Weights of a small transformer language model: 478M tokens.
Each number is 128 + 32 x the weight over its row's rms, rounded and kept within 0 to 255. Layers, rows and columns count from 0. Numbers have three digits each. The size before them is the row's rms in percent of the matrix's.

# gate: layer 5 MLP gate, 512x192, rms 0.121, rows 4-27, columns 0-191
# up: layer 5 MLP up, 512x192, rms 0.128, rows 4-27, columns 0-191
# down: layer 5 MLP down (transposed), 512x192, rms 0.0441, rows 4-27, columns 0-191
gate4 104:101096144145142144117091169125146143099148149147145115098101160102132162131066120135110122117094085086137118147110176100124085124127124123169086186129096218113100115142103098118077165168116146106127199150143055084108137137075129174082160115129125104135166133164072165116122119115114126096195112154086109173080110112140187178103160141096152078121138147137132121114170120162213150093123109100101097155112058096095152112098141087127149140195118076081141116179140140161122134119140190128107123135093126146133117096098136174082084177123066138140046172073139107159161163135188140060
up4 098:113108171118138091155149060079157142117160145140167171119147133121128133148119160146155103072158085148171150158111165182094059145099071133090127144098178207161137163117178141120122085111129125091105095142115101139107076170121155117117196123104114121152082070129125175083109109155124118134115180180142129108101168108146115116097125164086145159096197072121130133156146071089162136161087168076144114188141165148097075138135134119116145146150118072117108111181091154050087172063125156102092130128162067118097177062149135150157146156114127128111128133142150090065088154193143123134
down4 105:151162168140145060164123079125120126171136122155135148172112109204186096129193139045155096100134107130072123165166101163087101143132152170117178082110121155126160150123151183127136116111118144088181118090131125189138111164120122185063155118115161114153176108118104110140161159093109134163131167119144081160112118102129104084098145159151126136030164113117158101169110121183126129102120185087137115118100166127122096156106122127186111107101128098156062135142134120100109205151169097208085147143127135097075130107147096163154102174149108135094171171143132085071147078162136167175
gate5 092:138082150136133133169144110138138069179112090131120115164095124083105134131104122141160103116176154133160185158214110151131141175122076147145164166124064145112085195101139172099130083160167112137119102138113097135169100138109170098098109186133185085141122110122092140139084123130103111167123095141148144188081128122105110166162170179099113110094166125164112127190108137136127157152130043095103040164110140187104146170141145186108127147105096154129125133117138097092182149077169083123131094088177073074136107112112074116108094094156138123160099201122066110141184161085117145123
up5 094:163082104099138064142109122124157107174121138088124157138048089154131117163171125093129109124072136167167137187165182163086081091118075135153163141114094066138136156107107143089123146122123075108109103097109162171119141180145133120158090162061152124148125152146157126128096164089092100125119176141055137127084218098079152148148207165091085101125163096115184122173139149167082127124107089156151073134137147114155125154089159226165114176103135133109116163099105085097148093084127150131153120138167150094144146078135106146160117087170166138151144137160082112126111074107150146133
down5 097:135150160120111158140170120128090171080110096146088108147170149191113124159130151133116139070157087138121153159027129176093115072107127208121133160131069084142102123060162095176090130110121121150118166161107139109158131105114114060190145153136103146146158123120142174146138105184136094155134152104138097091111127099158128022074063133166174120111151092148145120140135113121149112143169165142092113100190118136125063149111138134128145103182077108155117176126098118155163141100138194158126101084108146159112106139106168147118092154134096098063121134051083157145137110101179072149
gate6 086:074111100068076155147186148154077084149148085166140125126135107079092183111174102121108145153112138128165155128130060179146139136150149084114117099160119143123135132165166140171075108151143187137144089130134144155180133224160167101107155109167200143141154117078102158111123172139148136174084081163158081132082132159114156159106121110160063085102116172107091138128185137104114125094193105104098167194178085119137123103134091127107059185091158135139152159167127131132158151114130091101103147112102140087128099137111135164184113152126080151200162141202152144141111094115139149129
up6 100:081099144104144173129070126094129139128181112146095081136158129143180148153140075109112128146152151158151111182167073134145128148121107175132069080179137075187151065126155105154071062169157160182121148111145119149166102143146108155135104142114142099121137058124106063121150101117169184142073088106140151105171136177116091135106138143169129134168129126116155094119110097131157147192209133043124106172119088127134145136174128139106074156122122109148129172136169130108131107190157076184115105121134147109137150099107114184169169158108077113154108154191119184174147124122153052153
down6 090:178112161151127141104141077126140144128090185140190127153106143128102132134108105172154124124090101148128136079118180070149168183147084118053200123085098156069135174178119133126145159126115062057126135148131118130143126128096139089174144151104142158184123186231089133135109163078105142108165164157141102125108163092147119125143107087086124166073098134134087115154097103162113087073114142174172121177146114094099135178104162128148197143109117147122125088095155100076121082125149182122116119110128112150099167089110081099105098144089187126096152145074137089120138132148106197178
gate7 102:126150123186147100118122142065108123126189133083125131101078175099161097130208127139169138164174082104127161124143103154182100099101155140182120168174163139145117042141077076099089165146073113100130135131117186128103065094084097126191112083120135094147154153103156143100136128096113044122103171133135151144118162198121205109120119142102126140158125174099101126177175111160128093083155080114181166123089099117123132150095094103161135117158099144138169150107216163154139146123167097094095111162177147158147128085150109133126118139133080159173104107119165104067123105116124149101
up7 107:117068147083145171109097096115140106118122118177103143143114163170070175136136156096107189122143183094139112140107142138092124124078156115120147091127129085121064153112180152194099133161113147128149131097177138109094163132143119167119116135131158118142152117182113138124086146120171252114102193115118104148189137150168121127148132169140083113195152163160147102120118073160123177149110182103169124144119151107115059161141149158115152103123135064077137182112101100090185101085061103109145102080149130091134164124122104096133155122151142134149100089103070110147128132127190172225
down7 107:122083109146129100163138141161125121120126146149146150043195098130176130128151135097105068115120138122120117150127101126142107082141135144113133156152111122111148048112166091172168127128108126168130102150070166111174150159150090161107148128142074104149177116147118078133130135233129102165145085095121152076150105161082086080113168123166122128095122213119168114122110097128130107077090108141079140129126150114171124159142119077095104129130128066118144134116051062169125100134106162142124146147186128089153113133146150123108104045113151062224143134100153181136197165108190116130
gate8 105:152149104136070123132136119146120146071148065093052109137133064071118083153138095157097099123103112149101144091196082124181120149061134087144111172081162155123138123133151182146093102174117114171139151140074163066097121116130083158159149156136103151174114064132131121106088104166099141178131141129132093132051087121054121118125107144154129167064139156146201072168084098134139094138075124215175139128143110116141088089121166076169171127116079114160098092146131095148126175168132115140159142164181131143145145153142099111175154137127081124174126143125145140170161121138160113152
up8 104:160159066129171096112096192100128157127120148120180151063122092157147168097105097115106093115161084072167106190108117127139153099133085089175091087200144094143103146098161097156113118095103127140156141154144162172165127119136157127118123137176128122201149107121113060076132120148127163089086109177091062157119156135091141119103185088130088141153175086133080144129153094100156104165105171136134087129106121154138162171185176181109178121079104177103178145066132136137045083117159088137109126119109117091085141121181126157128138109121194079106093134133133151141095149076100116116
down8 102:094049160086206120142116098120141126114095188144159089096210178128173123075136122134167134077137122123182101143133060167112115166119078097132130144113163145114152193148116127117132119078097145142108115143150114135073162185176161102088091071094099134182117091188091143162095155109139081150102132124079154130127154114129164157090141217165163110137143079139151158172132146129179126130109122124122128122083099112122113156169143115144130168075066156159059064176106102118140117104176115073130134087095103116083130149098073104129147094105132154150119130145184136155115135095147169168
gate9 096:121137132190102081151150157109082098089099120164169170126118136152168092128182140121105137132112133114111132166174120112150100131142123133192059127117152161124159132121153088126053180092145128205085134143154135080170073145137126142066143206142128087151098148145096089140064099135183167152113127152203100128115088193069120153105104055075156098120142159120140108094112092110189143122119119157082117159139067061134171125149154128087095125165145149141083105157135069110160114093126086104161122137138091152114103110151106126170109181152151043144100157095108092140164138124153150155
up9 096:117114111088185066137093115092127101153183120107137158173173128124124120078111125127101117203159046141163141152134152136122205095137118170089127130112112092129117133195199059137066140111105067102204151056122122156119078138130152153158087115182145190104091133107152145113168074089177127113150144088131160142167124171142176123106087150155157157120128123156115135118156091078095103127089104108163122120184160097108155194053130154182156182093129134100137128149150133099122169157123142107149101151157129132114116147130127126073171138129067092090117048142120097113112133119135131158
down9 093:089152075167110170153141170135131144144095128115127122110121111094141090125170184084131113081081122121098181097115161133097086178168128183184117140159106193090129163090101171093102149165205190111086091107120147083099132120096133182126101112124112112189181138084125121117120167124154130070120160138133148154092131059169156127088167117175146157182142113096150163162118185132146162192114096132130157071122104094181104095116175124186080157142181150166102116116057105105143184098150153125176151091133128082133158123155159070113147098092112161150069151154101156115117094112126121135
gate10 099:146158121103116058187120073095105134094193133116089149065175150089160106090179161151137046138179117156092098106139140112174131108170135089112121132140152168086096116147119147151138147039163124101152141120124176118148128081159107148076144119168130085101192044090141105171102123142100128157101124116152129106071105116072124131151076149141154215080118099123152117102080107127132132156139135122113121142099086146115126123198121128112128143156126158114085087127184085102111125151137188083170158129098128113124127130126096135158138106148062133073107029170125169173089146156103113128
up10 104:099161199179149076141156182152176153114090184097110093212068122152115119047117165141109126112143103092151090097110162156167165130149172163169142156140152128141092159158118087155144124123207118148144058154190163138105145174134138075109088125134106111158155170097132072107139122148159097144129128151127152101148138129132084122109136107178139121138118173096053125128195120108154150152151061186127121083105131117105144118092151140193123109088124123159135188111170125174158130131120152090183126136127160129096057113137130049135108099133171148159165154108109116187142145136066141152
down10 103:160108136150110110143134104067107092158142116150102109137106125179120124092085135083063141185142130115049168109149129138163173128144074145163139085088091117092164119150113077129151181164121104108100129073120121139128132160164138108097140144110166136084146088161153153081092189142115137100122081122197098145086128125185163126115054115081086145143202148156124117177136092110099170151161113124116133157122115119147175108136116139159175078115122137180085116150073000103154154144110123122093112117097130152111124133134126171152078077073192115119154181104181113119181134174157146116
gate11 102:168109117193122126138076184142118163117110150113153153112141174165114101133134158153124192162153131094161130117117157132104148124125126146112145159132131101116221120207132151159145174155112161098099092094177170100131117119091099157153107142096125162155095095195131134121117142145067143148149158164162195106145126168134065151101096101175091132120071091083135138174140143112106085204194146109055116133164088124072122091130132115137144119146142142148123157098115130056086169106192088137096187141179146070114148105137139086147097154103214125196148081131113104148127118120090087164
up11 106:150096202084144094152084146062129174083126146078104140111087135116095113117107144119149072069108142176199137098100105160059121163160084097155136141139166102099142113083108150156117148171203113170128138135115149068124138108146096072195142146160128142167107077127075130147115110128170142142104120098105166175140099143136143145105150073097114109134105080135139126112090143114110138073137159079109163059120143157200177098149121102162157127076112169137183209079117116090098168122095180106144144082138139109106090101120123127172168134151100077147076097134155129118069092134121155093
down11 105:092157159112148158150121122142114094125127109193178130113141115147149176135115098147150126121107128160143129099117161133136120119086130120153063209167097165161154159176133128145109137138070117152127150152151179133157096102145119170117139121140089111167158166124158168091134144152107091175173090107081142190061160086120196208126180145108165145136099206200117137116144121109100056121110130148115126141180087113153081148112184093127120181168121182134136096129148133127102068128148115184118127101093093127105219149144059125147157156134195195139187146146099077137120163125146118168
gate12 094:178151194145133116117117154157172133110133112135157137136075101152105105154071123154095100141097113181152142105118167142126117119156134148118161179204224159156134115086146167156152145116133195074151139064150118102201159217112104097067165178108133100167122110164180131073103052126128094194119102110130125075168114163099177097177135116171152114083107119147089048118099128130141120128093092117142106124166114099105149127160104078124166126094111108159122099125124142107201160138166131145110109175104152100081095136129157177140190123106172080100141103134147147136160128111126114143
up12 096:095167182114118108177126146107181132162085114104207089116137150157125138154162061161187139072096047119113124140117122100151133132146141138140095072051128139118127127157091060179142103135159136072145172102129152133125175158133169092114144117173097169120100159164076123179133133151131108143157103085086100134127066091100112100100128160121137142126146134056129071164162162147124138130128115132124190096156022133140121080130140125123166146175127128147124117038132136128140162111136171087116131190171121106044124104083137117111097070146119128085126185104119147173119162137111106146
down12 096:145111100220093102116154168140112099106148085161091143107188143097127123076127140079113113119133118159087173099143095107131177097101126174089095127113127119127108190147094107156065164103148130100143170126035111105164106136106095137117161111129169086101206178153170157173068082118113149152084125153177077066069166106127083148158144140160148108090157074128151114065139182112098112116140167147098077137137175171146118114155118142135119132140158099146211098129085198122100136150096165169133109137107116076132142119134128090130067114165086122147144113118107089125133159076098083129
gate13 107:093070128063124084076180186131120164069141102117170048085130127140139133155122119081141132190136134162179160073178117155139104096131145141142155132158118184177117201106089138158125154068098131129129099145093091056146031160140110193129112103133095104159134117147093113124163141069106122137176141156094139111103111162161140103129157092163131176114124169142169161133137171119177138104188168112167113175095090115080134124139105135147115127176127203137165120136064121126115152090160170138106164126125150147144098073118128078139121121099095113158057130150148180112107142133070130132
up13 103:125173110069137156118146099172111147107111162125079165116126045133092094140169093113127146106125125128097111116148146061110174141107189146093108162069118124131162124166127089046169137107154130155171150110096096194190162162129122150118149184134170122092106093102144135105131180150136147085137126120125132145188193143159136073151112099078142171154134132099081136147138165092114141081114137125081173165159153113060168117108096109148079178102175123099167151131102160134146164119124085128107149156118080137108107114110136100104201186086150138104176156140158066085155052116168101187
down13 100:123126145124108146108129126147091145077131080090157155079118166125122167112134113082160084153171119155128154143137123157174116120084152166102132133085102100098155150121161165138135122105131118148116069081157115124123084074072151120185098172094136193121104087211132143148154107107139126164130106113094151183100145134137115204183089143121152202079199112118122110117131123081140090094160103136099146117217102094151195115114121150101150128150135141170080115093164064069126110032096174176136120108141133120110127095090074147117117152060153184105167115137099139128126149129198171125
gate14 092:056171165114088055187131181158148169142126116138096139132112112144105098146101145166156098144089165070131073084116132129151099041092070054142097121168141073143191115108148127104129142147179115103164119135173114152104119117165109121051127136115138134163129168153143147111143165186098176102153092149119167142144162168108151127130185121116131101131147168144127138154123084174122179153129060157121111098101122149147047132123128108133138172094113167105110164179134142146099113131116096161111142133167175062157195144073125162104175124142157079065107098189153116114110119111103158081
up14 089:113132180119067095063109122126103123136039116116130146153083136144112143133082078167131093170169190091121093099093094094151136092117087113173149103087151127165150133122100204160124098167112108108143174121084157157117142122107162132129180168084081169139146109162179087110175139108176131096193158135174090116133161199055211121097143106106130181134121148089174110116137140102155124156122106101120153185165108060119075162145138093136125059133123114117037105089152122163129126172123078113130114137128157170158111136101163161160143075101127099109123134139124147156150135109126139179
down14 099:158134102056119084166129121080092112151135160123144183143177120173141135217120109090144097119084172121074099133176156169067112121168151086108132121140108170153049145157202134142119132173106183163115129126070087130106122084106079161142113137094115143093110145174169118126153104155169078216093137077153202092146143134121103117153112130128068147121136077151151085121117132126096116096147108149161156155141110048093123163116075067076143112146094106104114070132119162165137123182150124123145155126102152109140103132156135117174113155108112117170101072147161145165177139087115171148
gate15 112:117113150141117168129103120100129134110187126076138143201172135091180066121145130122171102151113141139143110170157172100125148069136117145197101112175136139068068084119147136115128078051121102119146171177109095184067085112128118097129067081125073102120125130149104143055178115157147111139168105132130137100159133145137138108200117113090151170092089159141124159139161108151146105092112118135086136135071133095110157109150142131120145140138105097056088108157115166135093143116109079137171133130167104111168121126165135088102191125163119119084155168158187127150177069032077083137
up15 108:108118104143123121105211101111142073122154080153178098181097126179139184113127105121099149166141091131145108089085181119134106099143103124119104105131131105139096089076133120139158075164145123152158152098126059125084149137138115119164176158113154122078126142109076101161137118179186157090028121090129105129164161097158164113179124111084082101158132131077096086079126191112122154134099144113172113166166085091161107128094171153170125063089126123128183107128157108108140151077129134096086164080119128076135131144118072114151114116202135074149126125100088146099048072114110163153
down15 110:114152129180061109099145109116178088136099077116116132113159158121116105141152122199091084177141097130182178137144179127187137067120152136129194110135118050136133117115100179149111167144182088193185202103143128118128146083106154085141134134132101094118117125186086153116130146159125127192148110088121103179140172100150099150109153124133184159135120170124107099060154116084089114166091144198106100129123179134033137169127140141089147132127127143126117094128087135129118094100100172166135138137111103156145104112194163106180076109122157175086113099132104139163115172173177118160
gate16 097:100130132088149070118058201178066133174151105091103098158085164141128196106154119088105115122111089186141143167127199188122157159145158092110133139089126099131149110140143121156159101070134123133102124124102137105115134128176125129112154112118106077111133149161144109109150149104200101122069111168161170170113175155167109104050102166125104116131120133147088134195142211080062115088187121170193167149126149173136129126096130127112198114128096123124194139074153089179120138092110138179121134118169125133097156139189121154148129121145106164147127158131109096054156131154141115148
up16 095:076138132126115136097141124177116079129068092166130117160170145141191156084134147095138129128126099132090138114173134161085148132089125140120131075059128137106125135151115109135102176139213132102098053125161106129148150108115183106109105138133129151148118154064143101089132234163145088065172149158133115177134139173143167053079176136156173155091139074114121080162112156090143139179150129149085113144141130092090080102139120128183143133132131103079182159126148121139146124102110106092126120169089117166128142168105067060081062144157100147115073190071124090140123127120107160108
down16 095:171112186140174113114143124131148187137138126100103122133046130154109125122146120136111104104101138090115140119104104149091163157154108126163130195141192154105168165039172159097103126110137109095196139164147119117148136121123123134114160212113141120110127097126158162187119080168108164166139104097159114099167085134089114176101149130190080131176099146164131114148127169108043123142123123136174118102153191189111085094141140133125151106155162083155135097094113110170114131161124125121150144172095067133111145167158167138147180062195168039134092097117063144158087159132141108163
gate17 093:095139138098110138172121165108100187162145140148162156132197146109125107112175087121164111120127119187151137142103077079177104108114113092157070105102185121135138129134162087214144125138158113108120086107059162093040095137123105054102136120080102073176116070209183147145096143170163113135063056156145190129071172108146115118079138080139122134179147087105086104182177085167123147179140119120099158149157088118100133115144103116140150103125131150138129149073141104105088107114141112152155123132087149174186124137157096143102133110076139117173100130128128150133131114143128095164
up17 090:161193117107127088096118115131163131174094113148105148110099089166182148196132144147200135125111125147068114085095167194146167149207156153146092062119163147158163159144105084097099134098127111129132116119093077193114143191123156146132118116103111118105157135128123091121083076122049135062098125146085137163146127096115131085162121121155131140091161145209099179111207122083180159106103167109140150166160154145130115091176133168148128143119106090142089203132188136134139104077143115133161114165116124148129146108077111105136138118119126202087136160150116167093157053121124125142
down17 102:139144146091153141155156103121138119092142130037129131146092083089067138101152133204081075068118182121129149130157115133113115117104088110110115083124150089106126083137149114130173111126147129195088176151069188101105107089167105196119128140119071151111057076114160097056172114119092139106165100075086103108140098107163109130124148149131145133063093088125170083154079137135131124123167147127121103138084082187155062119132126125092144100135108161133224081134094083118093124168082078104083127126125105137190118098158154136133088152095115136170168130106151144125117146097089095126
gate18 105:091173117139117146161120166126122145075111133143126120145102170098064125156125132110124102118119114196097167133145092139106166158090122113072089104112099098160103132095142132113117149078111128099078164146121144147079112166097147179072177190191160057156107121174152137081162083195114132142088126074140068083170116132095128067161167151098153099086140081097149107099154107126142166166091129129156172131162117133096100107093178115148172104179131123107110128171122221169136117171151063122153186120117150098151164102130137174088144153071122087103114140148117188154099134090072102168
up18 099:098114126126102155172091128154106168150105167065122123113130120135113104129142118101103119149060102121104109085139079090118131119185088135116172150171174187172159142156117153159144155191125168160123116135095128126154089090159092075098130126151105150148161161119143078194133116108156098163175085163114084190145099128136173083091125090102107115092091112091172201113095145155070078115042187112115134093106130160069142124073112121119173131109086102138058108124129169144119163138132142169114117118071093156088173099126100097144142106085170126097145120103229112189156123088123120135
down18 103:166146165179150108084073106090125104112118151079085094174120131179149118111143099144094114136091119116091058154100071120169076160132125079113114132149139120136138200175134127140164123158120120126114165119083133135196007135104123078089115113111157097126110151166105127131111126145096118171155118096149192172084153141120111122110149117116119097135111163077142110210104166135102129151157106181108091123116185135053130174106130116118147079143136143185141128076155166123113142178140191151122142177131166108124140152103075122133129203087113058173141116172141133064131095170122086137
gate19 102:154123136137165143125124114138158111127125145135085094110126060147122129083117131098120140165169106097156169199137117100130122119112119150171159144117124099071161118102124130119165114090111099112171152086102178090144135111181072118092143157118104100141084153161103174121133142100088167136070114095128161169137059126156096174191218109136098084138096186117070157141040123131105136174074099221107106089115106129163087144134118154175065161161124142107115138111158194083111077157162069144133109124071142110097151152152076150059129144148076161140182093093149134123113142107113124153
up19 107:151069141081144124128145095107132118147134143153175140192132199100057141139076108146106173172119135056124110128105122083150131159117114161150125120115111137078138103137226119082113143112112071082092096102169145084110175106132085147136139064095118147107144117134173122069217128070115150182169118129094108107113080144153123136107145146114173128122175140137117186134161124112112082122083182141205177171040149077099146149096140192142077138177114146131087120114089103110145087168130145070125131118106129133120133111147141154112115153111184163167120172094122146123077154156112128104
down19 102:125194070176098085113111109125099125157121159135068092129140140128084169113160094136088062140097117191146138183121128059160143107082041121185140118115151146125166121105066099122174110094158123128158156090160093123102082117115175115082110134174128118104103139101121181163093119150165100100082103123141121085154112095152101146178207109136089155087105175135142137071102190136134102183137100096148116131159085116153132168132154104125157098187205138133175113144155185125119135087144106169089197118077154155119101126126159095127144152150124145131135042121130126100125136086099073122
gate20 081:155145144129156154129096094121097073200142113134150155166100120129202138126158117124172169135117120203151134156124165133123140063107108144162132054122143113107150133148157159152156120099187112110130085172153153149160115124072131143056112107177115158119118101157107162153119128156124116073155067087125108138145094076120025146148147142142135104096153149115133200110128132091167084136112140102092149105133139129097131129142113089080146164157180118098145211127183100120083100177075136134109143147080129163172098121094137103142100157118095042082138124075133202159149075143114113196
up20 084:133149200107093103166152111068129114155116084124177131166105082140187144143136089139164153108063110203120114163094111134109160126135146109096116078112150081124176121152124176123186100136163127110118113136122134157136153151150180153101166097155131167130141102110143141120110180169152072052168012118159155123146101122143055101162140146123146108155143111075120077122117184098140123130065136182117099067171074089101124146138133127124130107134150072100093197133166156122114118162097081169098117108084148120154113149144117162159052120162096060094170152111131142139151115146134117181
down20 088:150116162106166086088082198174133107126127164182114167145130099103139103148096152084099102078095089086170130143138124177119074130131132135135121168178145120220143137038137125106210143108101184160166117100109139135116114154148167140111159138110080182126118125129073088089111146148077091158148174132084121159118131098123095100127153131123086142163161108123112148168152131191126137084099120088125092138065145197103129105132131147156130045118089183108093089061103157117110086116081084146103158127133136066139119143172150143106052110132131173114107123153119078129110135113086079158
gate21 098:122152118080145110113157121170138089180104096087172087142124136065099146060116069120176142105108106161204141136097142126098058151131142122157151175101127123129112135159140103188108147112120088047180141116156083132131098055111069132157165164143117159146105173142164131153169154123132136153174118071095211119101155086086094132095118137104153073102134105172117079137119099159105133170125119094058167101155083175110055126119162118111162053089128101090116155107126168151153114132122104077152124153101191141127183157163117140147123137129162089139126062157172147117139152105134121102
up21 106:080131132135127127114120064099110107135112093130177122184125105163170168095128111131127101133115097101076143186118122108076148105172097084139142119141069109182063108124167130137130149145136090067086081119106106081059132124126150093114082105103178125187134139138165111129099156151185121109100147092108169074184117109184103066122175115080202066117177108113104113179102086136168115089110147120127156154107099109114075148177136130126129077080190119161135172162147131153122117114121095110151185123151157135139105106161088098059167179134152099111161169062085116169106115159087156120
down21 104:137063119141162108124116113125061113085101070153182120092155109106110101152131104096126124111125118111131158140090174145111184190162134156135088135098165125086151129097171107092132130140205124164117184112054139132176117104112088138163151159205130131181140176108135137102121108134187153122105146131161178139075069142115119122126174116127127163139150177170105188084144127128109140138124117066111131059074134080223129137124119105110125142096144143078191120176100091133176170167093054116165122103138134141111141108169072155121069100137099131137103155146152131119183117057168111114
gate22 094:154086090155144153154103115072164181109176124083162099131065107102098101101108125118129096128176132172136155119121100121106188130151118074174107111161135129145099141189104128140115088168075152153131156138139186178136097129160052108130119082180138092127060115118138164125112113181068096103097108175181110063126101100037081082244139117174117145096127092167166126141123127118141120131144147211132121124069103178092133131128149141071146125148139114068148089133126109155139141126101128100144123196146120154150104168109076070120129098136116131129124133134116129115114158125095178178
up22 098:115149132148105131154093150180095101130094178136145146202116173189165169162177114079124137104140128131117131111086141156181164137078105133123089164125120157124153096173112098132112132142135217147163097149113112139146073084142156164121154152126110153123140184112138124137105217147088108140113118119115204164104145169154104155183110118157158088151117163180140143121132135116192091159157090140109141121081186093075146143138169105087087153126133170124152103103078169092201139137112100136150088116128127188168125147144118119164195154153131131129087155138145033138084116149114229107
down22 101:083186175112112144159118144118070096083129128098123145177109143075137169169125105100148162150109186127179110114110111133151141125144131126120090059134093119117064193114139147085121161140161155164155097139128147108165113088088151147157108085139110096108151122099124114134121106118191132162136147128094126096083208169142102132099087073096116151088117153123102090104187170129085136161109133109179095121119069069160178179121130148157145117058147111166223195102065075145117147119107160166117072105052141114112108145064121136143145096107115096139144153085114119132147119102115191183
gate23 099:128127170070129097186053149133135173125120126044105147111112183113207135161118151131051150165063065072190133096096156118111145158170081081149124147109136177130196122141097117169185114195144123108132074101116173121140200140141127138135163112073092126125165132120125104178088140139128123117119135056125152108167098081106113125111181132084172134090186126112147122119159098134122099118114123130104128109100130165135141131119116114099124199160213138094104149141117118122148158103167182070133132170106133093154168132105137130135110162106077120142105131112162141083132093131180184169
up23 096:139089165085142130173113159112123159137116082129146126116106154161155080149133178110148133119148141018145135153141120103150093128129126096100103129155086119148123143142143077139051124099097143108115113049136135161103086157172130130142134118056131107099130152145118039110073137179174096144129108134073147113100089118119083146077093150139193137153092172202149076198121193119129185108166119136124188139153150120141160188178115117197145181126165149112162115087107173126077097103082137126158102116137169099115172097128088119122089158163121110140146091143204138105104085139126144136
down23 099:126105151094112188104144087162097094089195146172102138146092120139122159110154097119158200129141125173150127113114061153077162110131109171171135123144137132100117088143078132140149106159145093157171132133111086096038136141106089147161191146146159134124184071147133123197135130097139116146193137135102106149187108114135119136137104051121121131135148098150130184125142112100181103141098138092093142072127125138121079116098181175093137155132169142121086102210150091161142124116162145134150205188073123147074107147090063131110134071086185155153109134111090094114099187131103162127
gate24 097:079061095024105080181122127180107118114102140103109088151143126139095114151117140152170120089135118139157157139116132185176110150147080131145063104188120184108161135133141112109137173091156130181103115110131152115124168109138129057131130145095077196146103179123094207161118176073081158115149071096128145116189139140137091112086183122086119112082044145115081140165092150130074179123144084182128120120109120175097134119093116174119143141134172134102158122138156147179125149117182170093182173113113150119163107161130113107131084178154155150152111141129093099114099166111136130141
up24 107:170147147141121174150093148120111064107118056166091127146098141135079114102092124159126147144159210137169125099132092128076085080165104081165131086190149137132120120117181141176157101125127163128152150134120148064063089181105109105083125158173089014143125087152091120121086088127152183141090168152145162139103165124107086171143146103123135102066121115110135098146111094177099088074089076096127137115109103118075175126113161175099108110118099118110092145105096104117164139104099130162129113218129075171101073161143167128173122167121121110131123094075124114112097100128148106112
down24 101:125082140094099068099159124088103126072124122133106076123129124125116119127117172161081172149105090085095157103160104144110091090114154154112101147113127172080119135158171090123147155119083068138082156089116199147107139127131133124125169136096158104160145100126098118057146166103092156137133104074133112053168068091164152118073104185165163098131088082106080140136116134195138138175152126135183139095135117101164071141147152112103156099133116092120197125089163120121124104152138141097145138103133080066206081192084144207136179161061095126103122112122093121138179110151102143151
gate25 093:132131084105143155116093158163108137099081096132162101172098139136130151074118110119152174119117101112147178153131186146173153105154138130140150154036141139147160173163063133106082137098138126178117111075126107096139133174103131162162158141064080139101100164112144161116113093034129133116107118134170153121085115074024133098131094097121119140137146124056086148092066073157208133168164166158125129120130127096107135119142133101097095112133094103164170097155171188125120120110078140136207101132118166194105136095117136123120106105114137151154154057129102126081150114157076086145
up25 092:135220132126122071153134109081076134171133166121109102119082149115167160091111133127052119149114105147128074125138103156127149135107146159168132163082065122098142107099105152085186107105120147047111129062138107177123064111101143104124166136081119110116167229116141203159170085132130146153208198106114159114141148118164150105144160048155125108130155090135106162206081107115138182097128134135127111113109142121101138116116129071103083147136150139170129112134098077119095174142129168137133049162119128122149092180155150127125128116079132125146146122072119105083163116139164136130
down25 098:072133104162148160088157092092111167170143052114105067093144073177081101069093139123094141161157094116120229137107128148170084126103140156145175108096083099129096141093158186142115177147191129160121144116160111110128098110109120114138161184096144132112077126118108123181119089137124144094103127126105162127124109115129177139128116164078131136132095087107137094136102100151135166141106147073111191083127124114118102150111130069138067140122135138111226118154206144154151100139067158119148067123126161115066201136149166176158138117152175160110136091141107093128093079168147139162
gate26 098:169127067143096119120093112134157107103145113126093163121146177104174101148070111117103043140129135130151157090156105135123146125156095111123156118109127137128126081139137159154158110130167135156075151140141111132162172099065201133141142118102192163185107157135095111135129114153139142161076166192069079087179158171097147162135114107118192134119157139116106204106169169089111128140118121146097194124090106167132070097187144166117105104141138142069104149120111154147121061102162161044109050132178155174105122131115142129103163104144177071160184100174087146155137078137108112143
up26 101:125131068142145115079096136082100138176131143137129113142130076164152160129100165062109175114151138170100126165137132137141057217098175119129117127122097127156116088184144086103147165101136137132081118133097126107154084074137143063099137076104142087142130101140088127194118098111115103157187169121141151075170168120203105126095159126087140152153157134143152125142171102174118144141136179070144120129052146113122112129131166088108124201185131095096159093109144174105128133152144140107129148129106159070175177134161138085135147126185124179179092149139123119151160168039084151183
down26 101:063176161120185115175130179089132156141156097139151142064169122160144198136142101164161122126122116138163080146136116072133127108110173108117069126107121139142167133033163096047065127180145184140180104120136155127129143146101158107166168162132135137147074111171152151158104154132159074094100156126106080161160142102189124122164138096156191137076090117090161139119127100139111127155137103121138136217175080109161187155112129127064068170162170178145119086122134139137109144162110162126177117106149145074110090128112126130126142097173093067116178102095156128132121123126146104105
gate27 094:115169127094112111068139135091103126137134144130140137163148071159183132109107147101098151096118082088154159113186069142136102156157107123114057109086119158169096152095184155172077177113141095125105142139143135177156194140153077111163184112117111103178155097134165145115176153073039200142161129095132134073177158180127145110095096089135163126165173127122174130102114105063155172159116133083127107185168113132138115077164092110114116100144125135110110142123058105130104105154147112120134106099174146064170166079127144171122150167114071155133083136147162163136120117155155062085
up27 100:146167130137169086151160180109092210113131102136113122093136138130149141109154139157154137054152110109154121146103094152120109145128113126192067161161120178129114130132130187115084097105101124164121129076119094149097133101083137131194144043169071066167126152132098145080106148093088124090193096145161137090167074187117149126092179147147098118113134119089137118155135155114110139181094211172135126139134155139134103111122115158138135117138163108168118165213186125148116107097140120079163112070109121117116138081166209156149145032144134131114114109160140097146065131179110128102
down27 096:135139160109135123109127107132139138149113150206125110168093109144115176169080136118103137127175134127109090144146150116206139177184078151107129125099121105084156078145104142172175098198105139114050154102148109165108161125127144177035043112174106142108149046114129126163134144118164143072133165115117139046148141115150097121122151140161147090108190130128156146127107138122204106127130185098115139161126145123159145159159151159100116157155118084184173134082108141030109122144132143116108085139141125163111075165065102169105127102095115142130115172123076196129136143151142176115